config.toml
n_layer = 9
d_model = 1024
n_head = 16
n_kv_head = 8
head_dim = 64
d_mlp = 4096
vocab_size = 24668
activation = "squared_relu"
norm = "rmsnorm"
norm_place = "pre"
norm_eps = 1e-06
positions = "rope"
rope_base = 1020.0
rope_fraction = 0.5
qk_norm = true
attn_scale = 0.172
bias = "none"
tie_embeddings = true
parallel_block = false
extras = ["some layers without positions", "some layers without attention", "local attention windows", "gated attention", "capped logits"]
init = "normal"
init_std_qkv = 0.0172
init_std_o = 0.0
init_std_up = 0.0172
init_std_down = 0.0
optimizer = "muon"
lr = 0.00106
beta1 = 0.95
weight_decay = 0.14
lr_head = 0.00378
warmup_steps = 0
schedule = "wsd"
decay_fraction = 0.938
decay_shape = "linear"
final_lr_fraction = 0.1
batch_tokens = [32768, 65536, 98304]
seq_len = 2048
doc_mask = true
train_tokens = 1008000000
steps = 15382
dataset = "wikipedia_en"
Each number is 50 + 15 x the weight over its row's rms, rounded and kept within 0 to 99. Layers, rows and columns count from 0. The size before them is the row's rms in percent of the matrix's.

# layer 3 attention query, 1024x1024, rms 0.0633, rows 412-447,476-511, columns 384-447
103:56 46 49 43 72 35 61 38 53 53 49 42 48 50 41 17 37 44 64 60 43 39 37 70 54 39 56 53 70 39 66 51 31 55 48 61 66 47 40 59 59 55 31 71 37 64 68 66 76 31 35 39 47 73 38 46 43 42 57 57 30 55 38 53
109:48 33 51 50 60 78 43 52 60 64 31 14 30 32 59 36 41 61 46 51 79 55 51 61 31 63 21 38 59 40 55 42 48 61 55 48 68 55 55 60 65 50 38 56 42 56 09 19 33 77 67 54 42 41 44 50 51 45 39 61 58 58 46 63
101:50 37 45 65 46 40 27 31 39 51 28 50 57 44 56 45 45 71 50 50 57 41 36 48 59 67 56 39 18 35 32 80 28 48 90 53 63 18 57 44 65 56 50 63 28 51 55 66 30 52 28 45 69 75 70 35 49 64 64 54 58 50 69 36
104:40 89 44 74 48 36 45 66 51 49 53 80 29 18 59 81 37 40 54 52 53 29 47 46 69 78 28 59 55 58 47 77 00 36 43 52 53 61 63 52 49 45 54 26 42 28 68 42 58 66 63 37 62 52 54 58 73 58 71 50 59 60 46 35
105:69 62 77 33 38 30 39 25 30 76 52 63 48 50 54 66 31 89 49 53 48 43 30 29 63 54 56 47 36 76 37 54 38 55 45 57 82 29 60 91 28 37 34 65 85 40 50 71 38 70 44 81 79 51 75 30 48 45 45 36 39 56 34 25
104:43 59 65 61 38 64 40 48 44 45 43 81 50 62 56 73 63 58 49 51 38 69 39 59 71 49 70 26 41 76 40 89 40 49 33 48 68 46 47 62 67 61 40 64 33 53 50 66 50 86 43 43 86 69 60 64 45 76 51 40 46 48 26 52
101:50 38 34 68 50 28 55 41 49 34 20 37 43 61 54 67 43 30 50 36 69 69 77 60 50 79 49 27 72 48 49 71 45 69 59 72 69 28 52 30 47 74 41 17 48 46 33 42 61 37 24 61 46 59 75 52 61 53 78 40 37 45 55 52
102:56 54 57 43 75 30 44 37 45 54 63 05 43 39 67 24 40 71 62 60 53 35 56 29 61 50 59 67 22 28 54 66 28 58 23 44 18 53 57 34 37 71 53 73 75 71 28 60 42 71 50 52 68 59 50 28 29 38 43 49 67 64 47 64
108:82 54 78 42 34 32 27 52 52 49 72 33 43 70 38 47 37 27 88 57 47 67 67 37 49 21 51 41 20 27 60 76 42 32 29 49 48 38 76 41 57 41 52 38 46 32 45 80 51 62 15 22 35 67 42 79 31 63 52 32 54 38 46 43
103:61 50 47 76 61 51 63 41 13 41 34 52 43 20 47 49 43 65 39 75 40 54 31 39 40 61 55 48 61 39 51 53 57 63 48 35 38 15 49 26 54 50 35 47 42 52 51 64 44 51 43 51 54 55 44 58 58 75 40 52 51 58 52 31
101:51 64 81 59 38 45 54 40 36 59 27 54 24 34 42 58 47 50 18 74 52 45 47 49 61 49 46 38 45 40 39 55 43 53 13 09 61 70 49 58 44 59 47 39 59 42 38 62 67 39 64 49 39 29 52 38 54 81 41 79 55 62 60 21
103:38 54 45 57 28 43 46 80 60 55 46 48 65 61 33 19 39 65 68 56 53 55 68 29 62 47 75 40 50 51 48 79 76 55 52 34 38 38 48 44 41 18 35 40 54 55 43 61 48 52 41 29 70 27 55 45 76 57 78 47 41 41 87 47
103:59 43 49 34 81 43 20 52 46 30 61 74 27 59 63 41 56 44 50 55 58 61 41 58 47 33 67 24 39 89 56 52 48 59 69 54 42 39 52 47 78 46 29 09 63 33 44 33 51 06 45 57 60 68 67 57 71 49 30 30 45 38 46 52
108:42 48 76 26 24 17 47 30 40 50 41 41 36 29 40 53 69 28 45 27 67 77 62 41 52 75 17 68 56 43 79 47 28 33 15 41 34 59 71 50 48 78 63 59 51 52 78 53 49 52 45 60 54 52 57 50 47 58 40 87 73 48 48 23
106:56 42 57 45 73 54 65 58 47 53 57 50 52 37 55 25 75 43 33 60 45 55 61 42 40 65 58 22 48 67 55 55 52 33 79 15 05 66 46 41 58 52 77 60 65 39 41 46 37 53 30 15 40 50 38 75 59 42 65 42 47 58 27 55
105:47 34 48 58 62 28 46 31 72 31 60 45 53 44 30 78 35 41 43 66 63 63 49 55 64 67 58 42 66 44 95 41 05 39 45 30 31 53 63 43 56 43 33 33 68 59 52 34 74 41 67 35 80 49 58 60 46 39 69 39 60 54 49 60
105:27 32 57 64 51 42 52 29 40 54 42 37 64 17 56 54 34 59 62 46 69 66 42 42 47 63 59 37 67 55 62 78 52 43 64 66 75 68 55 25 63 54 35 30 42 42 32 57 61 40 63 43 81 38 49 69 32 60 50 24 64 04 44 59
105:50 54 42 57 68 21 48 51 33 48 60 63 56 47 47 46 43 54 24 45 65 38 40 49 67 46 61 64 62 60 32 38 64 32 43 43 45 29 44 38 54 49 44 55 32 58 76 56 54 23 38 88 38 56 61 52 33 57 44 53 54 59 89 54
104:39 44 43 34 41 36 68 49 66 48 33 36 51 44 53 61 68 28 38 41 53 50 40 56 45 53 55 33 43 44 53 36 64 71 75 42 47 58 30 46 57 45 37 59 27 42 28 89 65 38 45 49 31 71 70 17 32 35 85 47 49 65 50 80
101:54 61 62 47 53 49 44 58 50 41 54 32 57 50 69 67 60 65 36 72 49 58 88 48 38 33 54 43 57 78 73 16 65 38 42 33 24 39 56 63 58 67 57 45 35 46 26 47 61 62 63 51 63 37 45 38 49 60 69 70 52 47 71 79
111:56 68 65 45 49 33 65 69 46 36 48 45 42 45 29 64 57 50 36 48 27 41 26 65 26 43 71 45 74 72 41 44 48 41 53 35 52 78 70 38 60 56 69 53 56 49 51 38 42 65 57 52 45 56 71 44 76 42 39 44 48 49 76 53
101:79 71 47 32 36 20 53 45 52 37 64 51 68 45 22 90 48 53 58 67 44 52 40 61 42 20 55 58 31 57 69 41 29 67 47 41 61 22 44 38 59 55 76 60 56 61 33 45 63 28 63 62 47 52 42 50 55 62 51 56 63 37 52 70
106:77 54 73 73 36 52 35 46 38 60 75 38 26 54 90 52 95 48 75 59 72 43 61 55 51 47 37 48 57 57 39 66 43 71 58 50 42 28 60 53 51 62 40 58 58 54 88 20 69 49 22 59 38 48 56 65 39 65 84 53 66 40 73 78
105:35 67 56 42 50 61 55 68 60 27 32 68 45 48 44 52 62 58 72 45 51 64 30 62 36 57 66 37 48 64 47 48 41 45 55 59 58 36 38 32 29 41 95 74 40 45 24 51 59 54 49 48 47 34 45 42 40 73 82 73 47 42 30 66
102:45 53 49 51 40 51 48 40 40 62 33 44 50 51 51 41 39 60 51 66 37 63 76 60 82 52 40 62 34 43 57 43 58 77 41 77 75 64 46 48 21 34 50 78 27 54 50 51 60 57 54 36 34 50 46 79 77 38 61 45 57 22 45 74
105:58 60 70 97 44 57 71 35 63 61 50 51 66 42 63 50 24 30 59 64 49 65 52 76 41 51 63 34 54 59 40 67 47 56 69 61 25 66 31 26 41 45 36 42 68 26 40 48 15 82 58 39 47 50 27 55 57 71 56 40 41 74 68 19
105:36 51 16 39 65 53 30 40 56 71 67 64 54 75 44 57 55 64 31 44 45 56 74 38 71 34 45 76 56 86 48 70 55 48 29 50 61 59 13 78 59 55 27 57 53 56 43 43 43 63 17 56 55 57 32 54 43 59 50 28 89 61 40 34
104:49 47 67 66 40 57 54 36 55 56 34 75 34 44 53 38 41 25 49 51 36 57 44 37 48 43 49 56 63 56 44 52 28 55 28 51 40 55 46 58 31 56 74 36 67 67 37 59 47 49 54 56 42 37 35 58 41 44 37 50 57 56 36 02
100:55 74 32 66 41 58 63 44 55 65 58 44 74 25 69 41 67 37 57 50 49 57 53 39 70 87 57 44 36 39 12 39 69 54 67 41 47 55 21 72 60 63 73 31 39 49 25 39 47 69 49 51 88 64 34 53 53 40 50 69 70 28 50 32
104:40 37 59 30 50 43 50 52 51 57 41 52 69 58 37 52 50 59 46 40 54 45 32 75 75 41 67 39 59 35 62 52 41 51 44 65 69 33 49 73 57 51 69 53 50 42 41 49 81 34 15 59 70 62 48 33 48 55 59 43 35 47 53 46
101:71 48 31 23 59 46 43 56 41 29 46 59 69 71 61 59 15 49 32 44 41 33 72 56 59 63 49 38 57 57 35 64 55 42 39 61 57 54 46 53 46 66 77 45 41 32 52 36 30 55 49 57 40 47 61 59 28 58 55 65 48 48 58 37
102:31 64 62 52 53 50 49 16 46 37 70 50 73 43 50 34 43 52 38 39 60 75 75 37 49 50 57 51 79 65 51 47 66 61 24 45 36 50 35 66 51 55 40 47 46 59 31 53 45 43 41 63 51 26 36 51 26 50 43 55 51 58 62 44
106:32 77 54 56 47 29 32 51 40 40 54 72 53 92 38 69 50 53 54 49 00 23 69 64 58 44 27 63 52 54 28 47 56 43 30 36 42 32 66 82 32 51 32 64 56 78 60 38 45 70 46 46 67 46 53 47 59 63 58 36 75 74 39 59
107:54 59 72 34 56 55 65 67 40 67 59 90 19 15 60 40 52 62 18 28 23 05 75 56 67 59 36 56 57 73 53 63 55 24 68 68 66 43 67 51 43 64 44 55 48 67 76 52 59 51 53 60 53 53 41 56 44 49 24 50 65 48 54 46
106:63 59 77 56 59 46 49 65 50 46 48 76 60 33 86 37 55 56 20 40 43 37 55 59 77 41 56 54 66 38 29 52 58 61 43 40 58 44 62 56 62 45 64 34 45 48 21 26 43 60 45 58 64 65 48 64 61 71 33 57 63 59 61 46
102:65 57 45 47 63 49 54 36 70 34 58 39 95 43 49 53 84 40 44 45 60 49 36 71 59 43 37 59 41 56 61 45 80 44 68 53 46 47 42 67 67 51 40 23 77 40 60 75 28 45 55 48 87 73 50 71 59 30 35 38 60 73 49 55
100:57 50 51 35 49 20 61 12 68 72 39 53 47 52 78 48 61 46 59 54 54 72 54 53 28 85 46 40 44 61 41 45 58 38 51 48 79 56 82 71 71 31 72 24 66 34 74 69 50 59 20 65 34 50 48 56 29 42 55 36 62 64 62 63
098:59 38 62 54 43 27 37 56 42 50 37 46 57 62 41 77 70 52 50 50 63 71 57 51 47 39 84 44 67 65 45 38 57 39 49 22 31 43 35 72 48 44 79 38 51 57 85 46 26 51 56 51 45 14 49 77 41 36 38 55 69 72 59 90
104:39 57 44 95 34 53 43 58 44 32 21 60 54 51 32 56 71 65 49 63 44 46 61 66 48 41 38 41 45 10 49 61 36 53 65 54 45 37 59 48 49 55 30 47 38 21 33 38 48 29 56 40 48 52 44 44 56 46 35 59 58 43 47 42
100:31 45 60 66 39 48 29 71 65 67 38 48 52 48 40 40 51 51 42 71 59 40 08 56 49 89 51 67 38 57 47 54 41 61 51 45 49 53 66 43 40 58 55 66 60 40 26 46 51 32 72 74 50 72 91 74 55 75 58 36 22 38 72 47
101:54 55 57 83 51 39 47 65 51 49 52 16 83 51 58 57 49 15 69 39 56 52 34 69 44 49 43 25 52 56 68 54 48 11 38 39 34 52 54 25 41 54 52 71 60 59 59 56 49 60 40 47 40 40 45 79 65 45 21 46 38 35 41 63
096:50 57 55 69 59 65 40 49 56 48 44 66 52 43 58 50 91 24 72 48 48 55 50 82 26 73 54 50 27 29 40 50 73 59 40 54 72 44 57 57 36 52 62 53 74 21 58 55 41 84 62 70 76 45 62 76 68 59 72 73 47 57 67 62
098:41 50 52 80 36 59 57 32 43 43 69 65 30 61 40 63 49 45 56 58 70 56 54 66 58 70 35 60 35 47 63 27 56 58 62 55 80 17 43 39 48 27 62 23 34 52 48 49 79 35 75 61 45 57 63 19 79 26 54 53 65 76 27 47
105:54 25 43 49 59 24 73 15 46 51 36 13 43 52 60 63 47 65 11 76 38 50 34 29 65 69 35 49 70 42 68 45 46 27 38 32 45 39 74 53 69 52 41 50 55 40 48 53 27 54 60 44 69 58 53 46 61 49 43 37 54 51 48 70
101:52 45 66 52 53 28 44 47 46 41 20 33 49 34 77 24 59 22 53 75 42 33 68 42 60 36 39 49 57 36 50 28 58 62 52 36 44 45 37 30 39 41 51 29 43 68 37 67 48 54 50 32 25 39 25 72 37 32 27 25 51 53 32 31
097:45 41 38 62 59 55 35 71 62 47 47 41 47 76 37 44 58 58 46 58 66 61 33 52 31 65 43 29 57 50 39 78 64 40 47 49 43 36 51 32 52 40 71 81 61 67 64 56 32 66 43 28 76 81 77 48 41 47 54 45 57 67 36 36
098:40 51 78 44 46 81 37 37 61 69 41 43 54 67 52 55 37 62 51 51 46 43 85 69 16 48 99 64 78 52 53 18 38 49 31 39 38 41 38 69 51 50 68 54 53 60 29 57 43 65 61 71 37 52 38 26 49 60 46 68 39 41 32 47
101:59 68 61 53 42 34 58 73 67 33 33 49 65 71 58 25 26 74 59 48 26 51 45 59 45 38 42 35 53 61 36 62 24 26 58 69 36 63 73 44 52 37 52 71 69 44 54 63 48 58 53 48 63 80 26 79 61 60 45 67 76 68 58 30
107:37 66 66 42 59 52 55 25 53 33 32 57 58 44 55 39 64 42 78 64 71 58 78 37 59 44 81 28 53 53 69 46 77 44 62 62 07 53 70 58 58 21 53 61 76 17 70 38 36 67 42 30 35 37 56 60 49 66 25 37 56 45 30 59
099:32 29 46 39 43 37 45 76 12 66 28 70 54 62 46 72 74 47 56 40 35 69 39 73 62 51 54 71 29 52 45 59 32 63 45 51 58 75 51 42 27 51 69 55 44 45 45 52 66 57 38 56 36 37 48 41 72 58 37 64 60 52 49 59
099:53 30 79 54 31 70 29 42 45 47 44 39 49 51 39 72 73 44 60 29 36 47 67 49 21 37 62 44 43 36 53 40 40 33 51 47 25 79 55 41 70 28 44 56 53 44 48 30 33 70 41 35 63 50 40 24 54 36 68 67 44 28 33 45
103:41 58 44 37 39 34 48 03 58 55 46 35 41 25 46 41 64 32 47 24 47 47 49 53 77 70 66 48 47 56 67 48 29 41 61 64 36 27 33 64 35 65 27 45 51 63 24 64 36 59 44 62 47 49 50 60 61 42 48 45 41 73 49 43
098:26 31 43 53 48 34 42 43 48 60 25 39 65 47 27 67 21 43 40 66 25 56 42 39 60 55 40 65 49 53 56 72 80 45 33 62 32 52 51 79 48 42 49 12 55 42 27 44 53 36 67 61 56 42 69 33 59 89 15 62 65 61 59 44
098:59 51 42 34 53 22 47 41 50 63 57 31 54 42 82 76 45 66 61 51 45 62 39 72 60 53 43 44 17 54 24 68 38 29 52 34 27 51 32 62 47 54 75 67 44 64 24 56 59 42 46 70 19 72 42 36 53 58 55 62 32 57 52 55
103:45 71 61 46 41 48 29 34 35 40 68 54 41 33 32 17 53 40 58 42 30 42 64 41 51 38 50 55 51 62 57 66 35 71 61 68 55 68 65 66 32 57 38 58 54 61 36 47 54 56 54 65 60 67 59 32 29 33 49 39 66 37 61 66
103:34 45 61 71 68 52 33 54 21 74 47 61 47 21 56 55 76 27 40 50 46 44 75 25 42 32 31 27 43 32 65 68 35 55 41 67 73 50 57 71 40 67 35 50 43 50 20 49 51 44 37 49 51 22 59 44 72 61 32 55 61 33 38 54
100:65 40 15 45 57 65 44 48 28 73 37 66 63 42 72 65 74 47 47 21 64 41 47 60 51 42 52 66 64 57 56 50 08 67 74 35 74 49 59 40 58 63 61 66 70 54 56 40 30 83 40 50 43 52 42 40 32 52 50 59 70 73 48 71
103:24 67 27 58 64 41 56 33 26 46 71 50 59 79 54 34 50 52 43 65 48 62 70 46 56 42 44 34 72 58 51 25 60 38 10 50 71 47 35 12 33 23 68 64 65 70 88 45 45 58 55 46 44 52 33 62 75 59 44 61 52 64 84 61
099:44 57 53 46 46 68 63 63 41 28 70 60 60 63 69 43 48 44 39 54 36 43 49 50 41 55 43 43 56 54 23 51 40 36 35 53 50 32 55 52 50 62 45 55 34 79 68 46 40 63 41 56 71 39 46 55 38 24 51 63 63 67 42 52
097:44 72 64 48 41 53 43 74 53 54 35 48 34 64 51 56 38 68 54 47 70 49 90 48 46 44 32 31 50 47 64 60 59 61 60 50 69 52 35 42 55 27 50 46 49 54 53 55 53 64 66 82 57 41 52 59 42 68 64 53 78 63 31 45
100:32 53 43 20 62 57 51 17 54 47 57 32 56 39 31 00 22 51 34 74 46 39 53 45 53 35 28 46 56 49 15 38 18 51 49 53 51 32 64 52 48 45 48 63 78 65 48 39 58 62 37 24 47 60 65 37 27 48 54 26 36 53 71 65
103:46 23 50 59 64 56 66 35 38 35 35 59 46 63 60 83 17 28 66 42 66 52 75 44 35 70 55 56 54 77 59 71 61 32 52 56 36 26 35 28 69 67 23 38 59 48 64 78 69 41 71 20 36 31 36 28 59 60 68 39 56 47 59 72
100:44 49 52 37 42 48 13 66 45 67 75 45 57 72 29 46 68 53 68 72 55 51 63 40 47 50 85 45 75 44 66 45 79 36 60 21 51 49 41 58 32 25 76 67 88 25 41 57 36 88 49 43 33 84 32 59 27 31 53 23 54 30 71 55
100:59 52 51 57 65 52 57 51 33 65 44 65 62 39 53 44 42 67 42 62 42 33 39 56 59 40 57 42 32 56 60 34 46 60 43 33 57 42 33 40 44 72 24 40 59 60 38 35 37 65 46 29 49 39 45 37 73 56 11 47 43 84 20 50
098:36 68 33 68 35 65 62 36 46 48 67 54 89 68 71 36 53 36 54 59 63 48 62 44 51 55 45 32 69 58 59 31 73 54 73 70 33 41 38 28 59 61 61 52 56 39 32 56 61 50 86 51 69 29 27 77 42 45 59 27 53 63 31 38
099:54 45 46 58 47 35 45 47 46 63 52 57 47 32 78 47 48 15 51 60 49 53 48 44 70 54 43 63 70 35 71 75 53 46 59 41 40 59 31 36 67 72 71 80 67 54 42 31 49 45 44 44 67 37 50 49 43 68 67 39 59 40 48 66
101:79 48 79 19 61 42 48 48 53 35 59 70 60 61 64 39 69 57 45 53 62 40 49 57 32 75 40 35 65 44 44 46 58 61 53 39 31 55 65 25 33 40 65 67 66 59 63 87 49 72 51 73 45 38 80 37 35 33 51 26 58 51 78 38
094:29 58 53 49 57 42 69 63 52 46 88 34 65 39 61 88 60 64 20 54 60 58 48 53 32 47 39 37 20 62 45 60 65 51 45 49 38 25 49 76 35 73 67 48 40 43 43 52 47 39 44 48 35 41 56 78 17 48 44 68 62 59 27 51
103:48 52 46 45 71 60 68 43 66 46 49 79 59 56 30 41 33 46 39 35 49 51 55 82 63 60 66 65 35 44 69 61 38 67 67 48 60 60 63 61 36 68 74 43 70 48 63 60 59 44 54 80 79 62 67 98 32 36 29 58 51 51 62 46
101:35 74 71 42 40 53 23 50 40 37 27 44 59 68 16 19 23 76 53 55 47 41 33 42 58 32 16 65 51 61 53 52 47 52 51 87 31 68 53 61 52 63 85 49 50 42 59 25 66 52 51 53 32 38 31 73 52 59 46 59 50 70 51 49
102:70 66 18 53 35 34 43 39 83 66 54 53 70 32 60 68 82 48 33 31 71 65 40 48 46 56 65 80 26 46 37 57 65 48 71 64 44 47 42 75 91 40 64 67 52 31 50 62 93 58 40 40 62 27 65 32 59 69 44 49 44 64 55 56
099:73 28 48 30 54 47 56 29 54 50 51 23 41 32 57 64 54 56 67 47 74 83 69 54 60 75 53 61 79 57 72 56 46 51 65 69 47 79 53 58 37 46 31 36 52 50 46 54 53 87 59 74 49 74 66 74 59 51 61 48 51 27 62 60
# layer 3 attention key, 512x1024, rms 0.0622, rows 220-255, columns 384-447
109:67 56 67 69 55 36 42 41 63 40 15 37 65 49 42 45 53 16 29 38 56 30 51 64 50 35 64 62 51 72 56 44 39 40 41 17 69 63 20 53 42 51 45 33 59 59 22 69 43 40 50 47 47 48 60 62 54 19 64 65 46 38 42 46
101:31 69 54 47 53 59 59 49 20 31 66 59 31 37 11 57 39 58 40 47 52 51 58 50 51 29 43 47 54 60 63 37 47 59 49 32 82 56 44 58 16 55 47 43 33 64 32 66 31 54 27 28 67 47 27 61 40 44 41 68 40 27 37 46
111:36 32 54 57 34 73 54 54 62 57 34 37 64 29 56 57 36 42 44 43 69 39 34 64 68 21 70 59 43 13 36 45 55 34 71 66 48 37 45 38 59 28 55 31 45 41 43 35 41 62 59 58 51 20 51 42 48 42 44 55 43 37 51 71
103:29 30 71 29 23 38 17 38 40 63 49 39 41 55 54 48 71 49 60 53 65 34 54 29 58 48 69 32 41 33 72 37 86 38 54 50 38 65 35 59 42 52 55 51 47 40 41 34 38 69 45 82 66 88 30 48 61 53 53 52 53 79 49 48
103:33 65 47 39 56 85 79 86 31 52 40 40 62 69 86 31 53 41 14 58 32 53 54 65 66 45 51 62 74 57 41 53 56 49 61 70 39 54 26 44 76 39 60 35 50 36 47 41 49 41 36 51 53 51 37 57 41 27 72 87 66 48 32 63
109:59 57 65 21 48 31 39 59 51 45 52 48 47 73 40 47 64 33 52 52 20 52 66 26 50 71 10 48 74 34 59 59 40 68 32 33 51 48 51 60 33 46 53 41 65 69 50 19 63 37 38 32 66 46 48 72 33 69 67 46 72 57 45 66
106:40 59 34 42 39 41 58 84 62 43 67 46 55 43 35 57 49 47 56 41 54 74 59 52 50 26 22 46 20 49 27 39 49 35 41 42 35 67 36 69 53 58 64 58 24 56 64 56 46 45 27 56 54 84 30 54 24 72 38 50 55 53 64 27
108:51 29 51 54 54 55 68 27 55 30 47 92 55 60 56 24 17 58 42 64 89 30 60 56 76 58 56 70 50 77 21 42 49 40 65 59 57 23 50 49 67 36 36 44 21 36 77 26 50 47 49 16 37 38 46 39 56 57 33 55 53 43 42 58
107:45 10 49 45 49 41 33 04 79 58 42 68 76 32 35 53 36 91 37 41 74 30 47 67 57 75 63 59 75 41 52 68 47 51 63 67 60 41 42 30 68 48 67 52 47 47 47 47 38 17 37 75 67 62 34 32 60 63 37 67 15 38 37 36
108:48 36 81 38 36 47 54 64 48 75 49 42 88 46 26 54 42 54 78 14 40 46 72 38 37 55 52 44 73 35 50 32 41 65 77 52 44 43 48 69 52 46 48 54 51 72 40 61 34 47 28 70 40 34 36 69 45 43 54 49 63 29 55 52
105:61 51 21 52 75 54 67 40 36 36 25 60 35 59 41 50 58 48 66 33 38 58 59 42 58 54 75 34 50 65 64 67 47 35 57 57 37 51 72 64 39 36 30 56 52 61 71 39 38 35 55 34 57 47 28 48 73 55 43 25 36 54 76 30
103:33 25 53 25 38 56 15 35 29 53 26 55 65 28 42 74 29 48 67 54 76 45 45 60 51 46 54 20 51 31 64 41 49 23 59 45 59 42 75 41 62 62 44 46 21 40 51 27 50 57 54 44 64 44 58 48 20 49 55 55 74 27 83 62
109:57 17 66 35 48 61 62 37 60 23 50 60 57 57 61 69 10 55 59 58 59 47 72 54 18 58 28 63 55 61 57 59 39 40 33 41 69 75 79 26 42 43 24 45 40 62 62 52 76 53 66 59 40 32 40 20 51 61 21 12 60 54 56 52
103:52 68 32 49 36 70 49 58 52 49 52 45 44 47 77 75 43 55 72 44 51 44 55 51 45 43 28 47 67 38 38 48 56 47 38 46 43 64 60 53 35 39 60 53 46 47 56 45 57 48 22 49 63 78 48 99 23 64 61 44 81 48 60 40
104:31 52 40 60 52 47 62 41 38 53 89 71 68 47 15 52 39 46 72 61 50 72 41 40 42 46 69 41 43 66 60 62 56 31 38 37 67 40 23 67 50 48 70 35 30 73 34 41 48 49 62 43 51 48 39 75 79 36 53 75 32 31 39 46
106:50 46 50 48 45 82 35 69 58 59 72 71 65 72 28 53 44 52 42 82 45 44 52 30 42 50 57 68 60 55 48 53 49 66 35 38 53 64 44 89 59 37 54 68 50 41 56 43 28 47 61 53 59 65 49 33 16 72 69 69 55 76 56 45
117:41 46 36 19 31 58 54 53 50 61 39 80 68 36 55 56 33 72 56 21 72 30 46 47 68 22 69 71 38 30 42 36 45 54 60 39 47 64 33 49 65 37 28 73 18 23 89 71 65 31 68 58 72 30 32 54 52 68 54 41 38 48 68 62
101:53 33 74 51 42 38 61 40 75 48 52 67 73 53 71 30 34 70 62 40 62 41 73 47 36 88 51 39 63 43 57 37 68 52 34 52 39 24 55 49 53 29 47 89 67 32 38 42 67 59 50 33 31 41 34 48 43 33 51 51 38 33 49 43
106:47 54 37 44 26 47 59 57 42 60 47 48 36 50 81 33 63 40 41 65 37 46 41 61 52 46 66 50 31 63 58 54 60 59 52 62 44 69 99 35 47 45 42 67 90 54 68 41 55 33 59 55 47 55 70 05 59 67 39 48 73 44 57 44
107:50 68 57 66 30 50 47 54 45 86 67 43 51 65 52 58 43 69 79 49 59 47 32 53 46 48 56 44 66 45 83 52 57 85 40 53 65 78 50 50 65 42 67 36 54 45 43 47 35 49 58 42 44 36 50 48 55 50 52 48 50 44 42 23
105:43 53 53 46 42 49 42 78 33 54 59 70 62 56 62 56 57 80 57 65 30 68 35 29 52 70 54 72 27 58 75 50 51 30 62 37 78 55 47 61 48 70 62 67 25 57 66 74 45 44 50 68 34 34 75 59 41 61 87 58 65 65 26 59
110:58 42 50 77 62 57 34 51 48 34 82 41 15 43 71 43 70 30 47 35 65 62 43 50 53 43 36 59 72 36 60 58 60 44 70 41 39 56 28 56 50 68 66 50 38 68 11 23 75 50 21 27 72 53 49 59 39 41 24 85 36 60 37 57
106:57 26 49 49 64 55 44 46 49 48 47 65 53 27 33 45 44 43 51 42 10 62 72 35 46 79 32 57 46 39 69 59 37 27 51 48 57 43 60 40 71 32 56 73 50 70 55 46 81 51 65 62 49 48 51 59 63 78 57 63 43 64 34 50
106:60 28 62 41 12 93 18 11 28 69 64 38 48 52 53 39 57 75 43 46 37 23 41 46 57 52 48 50 48 38 99 77 46 28 50 28 38 43 52 73 47 47 38 51 43 25 62 47 65 55 56 38 78 33 56 36 56 66 80 68 49 47 63 40
105:39 39 58 31 56 37 45 58 69 60 38 51 67 64 28 60 55 28 44 80 77 41 23 51 35 51 51 38 53 59 64 17 29 39 56 47 29 75 45 41 53 41 72 54 43 51 70 38 52 30 40 42 42 28 38 38 31 37 51 88 59 64 33 46
109:46 26 47 73 32 40 34 64 55 55 44 76 59 50 45 80 37 84 21 39 46 34 58 80 24 22 41 55 32 59 00 40 36 46 61 46 47 58 50 31 57 75 64 54 65 36 38 56 37 37 60 53 66 37 36 29 41 43 27 66 48 66 60 45
107:46 51 27 61 44 52 64 45 36 38 37 75 50 36 59 56 53 58 39 38 56 36 63 51 55 61 43 87 61 69 58 71 60 60 66 48 36 38 46 42 54 35 49 60 47 91 42 12 39 50 49 41 46 45 71 72 49 49 28 56 44 74 78 56
104:41 52 65 54 61 76 35 61 48 56 41 63 33 70 53 62 47 60 57 42 51 59 54 60 36 47 30 46 47 65 45 43 18 69 50 59 69 57 52 56 46 45 26 57 58 43 66 86 38 46 21 45 55 74 72 36 20 75 64 57 48 41 39 54
107:39 47 73 62 61 37 61 27 51 67 90 43 44 56 51 52 31 54 15 60 63 59 41 32 50 42 10 62 54 65 38 49 58 24 55 62 54 64 46 11 64 62 43 58 32 34 51 00 49 33 32 70 60 45 57 54 43 36 38 52 48 51 48 59
107:56 33 49 61 64 54 41 75 27 83 55 61 38 25 57 76 48 57 58 70 71 66 24 18 60 70 53 43 13 20 37 52 39 75 36 60 59 39 50 60 35 54 45 43 25 77 24 67 51 43 12 68 55 48 44 66 42 72 63 55 54 20 29 45
101:48 66 33 36 48 45 53 53 67 47 51 60 53 72 32 55 76 56 32 51 31 48 71 22 55 65 50 47 40 50 51 50 79 34 48 55 53 68 46 60 70 41 46 66 21 61 29 51 70 37 64 09 48 43 52 38 71 55 71 40 51 58 56 44
108:56 22 61 53 36 56 28 45 40 43 59 70 54 79 47 18 17 63 29 54 39 61 31 55 61 35 54 37 51 14 33 38 43 60 64 60 58 36 69 35 61 21 46 50 23 51 47 52 51 56 78 40 81 19 54 30 56 36 24 30 17 45 50 46
105:31 47 67 41 53 48 59 34 43 43 61 44 56 70 36 34 48 44 76 55 42 51 73 38 47 71 40 59 52 61 48 19 45 69 64 27 54 51 64 60 39 59 44 74 33 43 68 42 44 65 39 46 31 27 67 59 47 25 53 22 60 41 40 50
109:72 77 54 53 53 74 81 52 46 38 69 53 56 33 38 44 55 52 66 27 67 78 58 44 59 58 62 56 57 22 41 37 54 36 27 68 78 64 33 53 55 15 85 35 51 46 54 65 36 79 13 61 33 26 45 55 48 48 72 29 58 54 43 54
106:42 67 44 52 56 66 43 38 44 58 44 38 44 49 48 28 42 23 80 57 25 42 64 78 51 39 57 49 65 51 70 43 54 73 31 44 35 61 51 68 33 52 27 33 56 58 39 39 44 58 58 63 42 59 64 92 33 36 47 60 52 48 52 44
107:66 22 48 46 52 61 49 38 49 32 53 63 80 46 47 43 10 32 33 64 39 56 59 44 80 23 54 45 30 53 56 40 61 50 39 17 32 49 22 14 48 49 70 90 50 42 53 68 37 42 21 41 73 64 50 38 76 42 67 54 46 45 64 26
# layer 3 attention value, 512x1024, rms 0.0707, rows 192, columns 384-447
089:50 54 57 48 57 58 50 33 34 69 58 22 36 62 49 66 34 51 45 59 35 65 48 59 59 36 51 30 25 62 52 28 66 68 45 45 32 47 43 62 61 78 54 70 36 36 54 39 54 45 64 40 62 63 55 10 45 37 57 56 51 51 58 30